{"n_layer": 8, "d_mlp": 896, "optimizer": "adamw", "beta1": 0.95, "warmup_steps": 211, "decay_shape": "exp"}
Each number is 128 + 24 x the weight over its row's rms, rounded and kept within 0 to 255. Layers, rows and columns count from 0. The size above them is the row's rms in percent of the matrix's.

# layer 2 attention output (transposed), 256x256, rms 0.0258, rows 239-251, columns 128-255
size [ 95  91  90  76  91  87  87  81  96  92  84  85  95]
[[ 95 119 150 121 153 160 158 129 139 190 156 120 157 112 140 156 148 124 125 129 119 183 180 159 166 110 122 181 101 164 119 134 137  96 184 147 137 143 126  84 131 113 117 123 149 143 107 152 156  78 149 158 161 141 111 104 106 145 128 121 127 115 125  77 140  80 159 139  90  89 105 113 141 145 144 123 111 148 123 107 122 159  89 109 147 125 111 153  92 136 139 113 136 112 108 104 143 119 163  99 124  83 109 103 123 118 127  97 142 110 140 157 156 111 167 107 116 141 168 142 112 135 139 126 139 112 126 116]
 [167 106  91 127 136 123 124 110 131 158 141 109 154 146 137 144 145  90 139 173 129 147 105 144 121  82 144 157 151  96 113 141 139 114 120 106 174 192 117 102 146  97 142 113 131 149 103 128 141 125 135 154 117 181  92 103  99 100 174 124 163 163 127 132 100 138 102 130 126 117 115 160 159 153 114 143 132 147  79 138 110 129  83 141 126 130 144 118 121 146 108 129 135 126 103 153 125 124 114  90 182 103 142 121 147 126 102 180  86 145 102 152 147 132 112 128 145 130 146 136 140 141 140 126 146 104 162 133]
 [ 89 170 172  98 128 114 137 112 142  99  83 138 105 106 115 111 114 121  94 127 127 125 108 105 127 192 106 122 122 107 158  91 107 123 124 140 129 137 137 171 112 107 134 166 128 128 136 148 122 130 104  86 135 159 138 149 142 128 111 103  94 104 131 146 132 110 105 133 140 144 153 147  95 106 123 104 133  89 154 107 157 114 127 127 135 168 108 159 124 127 152 147  96 138 158 133 119  90 129 162 103 142 148 144 112 148 157 126 144 107 141 114 116 127 161 127 103 134 103 118 110 123 111 125 116 170 111 136]
 [108 143 110  85 157  98 158 109 134 109 144 141  88 111 150 169  80 155 122  75 140 143 139  97 119 150  99 119 128 141 145 119 117 164 135 103  83  65  99 143  89 149 132 153 161 140 123 139 163 121 145 135 140 107 126 158 102 114 150 112 121  96 123 146 142 129 119 131 141 115 139 106  83  91 160 103 129 151 131 139 132 119 149 127 137 117 106 127  85  78 146 120 110 130 144 128 134  90 125 157 138 162 162 117 111 117 125  38 139 138 114 143  98 119 166 117 127 164 115 117  91 131 113 161 117 129 105 122]
 [111 111  93 114 120 105 108 134 158 138  94 125 109 160 121 142 114 112 169 183 145 126 129  99 118 109  96 115 137  88  97 152 188  87 131  88 178 175 122 139 158 152 154 121 109 144 130 121 105  86 115 137 125 170 109 116 116  90 172 139 124 144 121 149 103 131  96 115 127 143 145 141 118 118 100 159 136 144 116 119 143 168  72 149 145 140 120 113 125 130  92 142 147 114  89 138 140 120 139  94 165 110 160 136 161 113 139 168 111 129 127 130 147 124 101 140 176 158 130 114 121 153 143 135 120 139 140 160]
 [150 105 128 133 100 115 139 126 113 157 166 142 143 115 175  99 150 111 129 139 118 131 130 117 143 121 148 130 120 142 176 106 100 153 173 118 106 126 155 104 169 140 101 122 107 157 156 130 114 115 131 178 151  96 113 149 117 176 123 159 152 100 115 100 145 151 146 138 121 151  88  77 150 136  82  96 130 140 102  95  99 162 128 148  89 116 141 121 146 127 104 128 106 136 134 114 106 131 107 141  98  87 120  93 153 121 120  71 191 131 156 130 153 131 108  78 151 120 157 129 156 110  85 191 115 100 151  79]
 [138 120 131  98 118 167 108 124 122 137 118 144 109 106 148 108 148 156 166  98 118 111 109 146  96 121 200 114 126 117  62 140 120 104 146 152 104 127 140 175 118  95 122 152 129  97 120 144 158 154 123 120 115 152 126 110  86 130 118 122 155 140 128 140 129  68 180 122 150 147 134 157 159 102 175 130 139 147  93 152 118 108 135 123 111 133 145 160 111 149 140 182 121 128 137 108 126  83 141 125 154 107  92 131  82 165 166  99 133 132 119 102 144 119 147 140  99 144 101 159  91 120 156 119 136 169 131  97]
 [148 106 138 107 151 131 182 113 119  91 166 143 150 107 145 105 166 106  89 141 118 118  92 186 139 117 219 127 124 112 142 121  84 140 122 100  83 140 109  85  82  93 143 130 136 117 132 129 166 148 152 146 155 153 111  85 105 126 104 131 148  96 126 141 156 122 132 149 130  76 122 180 130 146 148 132 109 110 105  82 147 115 139 131 125 119 128 133 121 167 144 128 100 132 143 145 110 121  75 118 104 158 148 118  93 138 134  80  91 104  97 126  99 128 142  88  91 126 161 131 155 152 138 151  98 143 100 126]
 [171 104 116 133 113 141 108 128 151 178 177 133 105 130 113 160 160 147 134 112 125 120 118 137 151 122 157 125 132 123 123 121 121 210 185 138 124 124 102 134 136 202 122 132 133 122 155 107 117  98 109 163 161 113 144 112  80 113 125 141 173 123 147 100 154 158 118 115 107 128 100 132 118 122 156 123 122 135 104 169 111 146 139 138 151 139 144 123 160 101 129 126 132 148 148  88 117 151 119 140 119 102 134  93 184  87 156  50 130 103 128 155 136 135  85 108 171 128 161 129 174 137 135 128 139 106 126 113]
 [106 129 165 149 168 165 119 135 163 164 137 134 159 174 146  97 162 113 149 166 157 108 116 126  90 140 120 145  95 165 146 136 123 118 109 150 133 125 166  98 112  97 110 118 175 151 142 146 118 137 140 164  96 115 147 165 125 142  96 142 169 147 129 136 138 125 122  87 127 112 129  95 178 146 143 132 123 128 113  97 101 127 101 126 114 168 126 139  78 145 110 132 150 121 117 148 138 183 152 129  93  98  80  89 125 103 121 151 132 126 104 124 141  78 130 167 122 129 142 130 129  93  70 130 136 127 161 105]
 [110 102 127 183 116 162  99 148 167 149 142  83 120 160 133 162 155 108 127 173 141 125 145 151 119 113 148 146 129 144 146 118 145 169 143 121 139 127 130  94 145 134 141 128 123 135 156 101 118 126 123 173 121  94 141 151 104 149 124 153 150 154 125 132 169 159 118  94  94 133 109  95 162 127 130 103 126 129 115  92 119 153 132 128 126 147 148 100 153 105  98 122 166 147 145 172 128 144 136  99 107 103 125 107 168  89 152 110 104 107 160 135 127 142  89 101 167 128 150 140 163 116 102 153 107 112 155 140]
 [133 152 162 110 149 109 116 134 127  91 115 148  78 140 119 101 121 120 129 124 126  99  75  90 100 186 143  92 154 125 134 113  94 162 116 145 120 116 119 189 127 110 116 119 148 127 177 110 111 163 153  90 113 116 163 140 152 137 106 128 163 122 133 154 103 152 104 112 156 169 145 145 128 148 147 124 152  84 122 116 141  88 155 148 114 160 131 117 118 132 127 169 116 142 138 131 110 138 127 159  99 157 127 133 139 164 147 127 158 123 128 115 129 142 107 130 117 156  82 141 121 109 120 151 131 149 116  97]
 [108 187 134 121 111 176  96 118 171 134 120 117 119 145 132 111 117 125 115 117 186  93  82  77 121 153 106 138 154 152 144 136 127 130 127 170 106 165 130 129 106 129 166 156 174 122 158 124 101 115 204 117 115 155 147 125 109 120 135 130 106 113 142 150 117 127 115 131 129 127 139 158 124 147 185 117 119 124  96 142 104 105  96 116 154 163 109 152  72  94 114 162 136 123 166  82 132  92 141 141 120 123 106 114  76 136 137 128 111 142  79 115 130 114 168 143 118 188 129 126 113 119 125 128 143 148 122 111]]
# layer 2 attention value, 256x256, rms 0.0296, rows 240-251, columns 128-255
size [ 90  90  85  97  96  87  89  95 101  81  79  91]
[[158 121 156 117 136 141 107 157 136 121 155 107 144 138 122 129 100  93 144 139 159 188 119 100 124 136 177 100 166 104 114 144 115 149  98 127 124 116 114 144 138 150 115 108 133  85 121 135 132 108  83 166 140 150 123 132 138 158 158 153 134 134 160  91 131 138  75  99 125 144 122 120  68 129 119 156 125 115 138 158 108  84 134 126 102 127  92 151 112 127 159  90 116 102 103  98 117 108 130 102 145 126 116 158 107  74 168 154  99 151 164 134 109 112 143 163 141 156 111  99 130  91 131 126 112 128 144 135]
 [136 154 131  80 125 149 129 146 148 150 164 113 139 105 138 138 144 158  61 100  82 141 136 146 161 131 100 112 107 127  81 130 163 110 137 136 136 138 196 118  98 104 191 119 116 102 118  86  89 162 129 122 121 156  88 121 138 104  90 123 100 124 134 171 129 107 159 148 123 119 167 150 163 125  81 146  91 147 165 136 158 144 125 121 133 109 154 117 127 110 156 115 155 141 137 153 106 157 109 128 102 123 159 102 148 165 124 105 136 143 113 101 146 108 134 146  61 131 134 108 154 125 119 120 118 122  95 119]
 [111 164  76 110 109 173 172  91 109 155 114 113 126  95 113 132 136 129  95 133 132  90 103 152  94 105 113 144 133 122  99 170 158  62 154 117 130 154 119 133 161 146 120 176 150 142 141 119  83 144 121 105 102 150 154  95 135 150 145 144 108 133 110 116 126 121 119 164 165  74 133 157 139 140 156 112  97 137 161 127 167 156 118 134 166 134 108 131 135 131 116 191 177 182 137 146 156 125 112  96  94 131  85 102 130 144  86 137 141 138 114 120 134 136 121 129 106 166 155  94 104  91 122 138 134 100 111 131]
 [126  99 122 120 135 108  97 176 110 141 151 109 114 100 147 124  73 123 182 136 140 131 122 109 142 149 120 108 129 141 131 105 110 156 175 163 152 115 113 140 124  95 149 132 142  87 135 155 149 127 136 138 135 158  94 137 105 162 120 125 136  84 141  79 114 125 141 157 115 124 137 120 118 145 123 134 116 123 157 121 119 102  91 122 100 144  89 138 120 134 177 137 137 157 148 142  98 103 129 118 178 111 159  91 160  93 175 186 149 130 126 149 103 133 159 143 118 182 112 112 161  99 149 147 117 164 151 134]
 [178 144 180 138 116 135 154 128 126 105 114 150 113 143 105 148 131 126 146 100 165 157 138 106 136 129 118 118 104 159  91  95 121 121 146 146 119 147 161 115 100 150 123 155 130 149 122 117 146 125 151 127 117 138 151 115 134 134 112 126 158 153 136 114 108 109  92 143 139 136 157 136 138 129 109 128 128 137  90 122 114 145 144  94  79 148 123 132 102 102 114  62 175 149  78 113 101 165 128 115 161 128 103 101 151 133 110 124  94 140 126 155 112 166 136  52 103 110 157 139 142 134 135 125 135 123 157 131]
 [ 81 127 105 108 125 142 146 100 102 141 102 151 109 171 159 100 106  94 149 128 112 170 107 126 146 141 144 181 158 130 144 148 142 159  85 163 137 155  98 122 108 127 109 125 149 121 137  93 107 164 140 160 124 133 131 147 137 164 142 135 151 135 118 192 129 130  31 114 126 152 118 143  98 122 117 143 124  97 144 120 126  67 151 108 159 112 137 117  68 128 120 154 136 100 163 113 125 148  98 118 122 138 170  74 136 138 116 138 111 110 140 104 127 140 112 110 143 130 123 115 132 120 101 129 117 106 119 111]
 [128 120 169 182 104 117 128 112 149  93 115 164 112 149 131  96 103 153  97 117 127 117 126  68  86  85 154 112 126 109 109 103 145 105  90 116 127 106  56 112 138 125 123 112 120 115 108 140 111 141 169 112 148 153 120 125 155 129 125 148 148 176 143 148 100 124 120 101 144 161 147 125 147 131 146 116 127 150 144 143 122 141 144 105 120 119 109 153 129 115 186 153 150  80 179 130 111 155 120 125  92 114 107 166 127 180  81 100 138 151 122 130 147 154 131 171 125 129 127  96 127 114  92  97 129 125  96 142]
 [160 181 116  99 116 126 133 152 133 118 101 139 117 131 107 120 142 118 127 155 139 147 124  89 156 102 121 113 130 131 141 143 109 108 132 123 124 134 100 136 127 141  96 117 106 132 111  95 165  84 176 135 113  89  76 122 123  78 147 112 116 155 128  95  89  83 125 131 132 107 140  94 110 129 129 130 121 163 141  95 114 129 108 104 118 126 138 149  90 144  80 162 135 168 123 129 158  58 162 163 133 137 100  87 147 144 118 134 106 144 143 113 126 171 120 114  71 121 128 114 141 143 135 173 126 127 136 152]
 [150 127 127 115 150 107 192 159 100 119 124 108 140 107  91  98 137 138 155 101 120 143 113 156 110 160 132 129 135 115 130  75 127 183 125 142 115 116 162 111 148 141 117 122 158 126 118 112 142 171 145 182 128 136  99 173 133  98 119 119  94 120 137 104 143  97 139 158 140 109 119 114 138 114 128 158 124 105 147 150 137 161 180 108 112 135 115 136 105 114  96 108 127 100  82  52 119 138 147 140 113 141 137 119 143 123 127 134 158 132 112 128 130 115 137 144 176 120 127  99 136 180 155 134 135 142 144 103]
 [145 115  92 111 148 113 182 152 129 122 148 117 134 164  77 133 146 122 150 128 153 140 129 149 143 156 102 143 150 100 155  90 125 145 116 100  97  61  92 118  93 117 106 122 116 126  98 148 164 115 101 170  94 105  98 141 104 130 149 151 133 131 141 115  94 111 138 130 158 123 149 114 122 175 102 145 135 166 151 102 129 150 109 124 142 162 113 140 116  82 114 115 102 131 113 112 151  89 175 130 137 110 142 183 149 144 159 125 139 148 144 134 174 143 133 165 132  82 148 122 133 132 138  86 143 165 130 157]
 [ 84 127 129 124 143 158 164  80 111 102 135 128 162 110 140 120 136 148  96 109 130 108 147 101 136 115 170 160 111 148 124 148 108  54 155 179 114  74 101 111 120 103 100 126 131 142 168 159 143 146 149 107 133 116 117 119 116  99 138 132 113 169 156 155 130 119 142 181 141 107 104 180 138  75 127 103 120 143 121 103 142 168 137  85 153 152 114 137 101 100 132 108  91 139 135 145 109 111 165 109 132 112 111 181 115 108  97 125  95 149 131 155 125 124 139 147 120 102 139 139 124 161 119 153 128 115 187 108]
 [149 150 138 116 152 152 125 111 188 149 143 123 106 103 109 135  92  86  98 149 106 104 119 146 167 151 120 147 111  97 121 107 112 175  88 171 139  88 130 104 109 116 134 146 126  62 115  91 180 109 125 133 119 136  61  95 110 126 118 116 126 189 106 103 148 106  91 148 142  65 161 128 162 112 124 122 109 132 151  82 121 120 136 129 167 133 143 114 121 150 109 172 109 151 126  72 117 166 137 126  76 155 131 116 130 122 134 119 115 133 154 107 135 121  91 127 126 153 112  85 140 145 140 116 129 135 143 114]]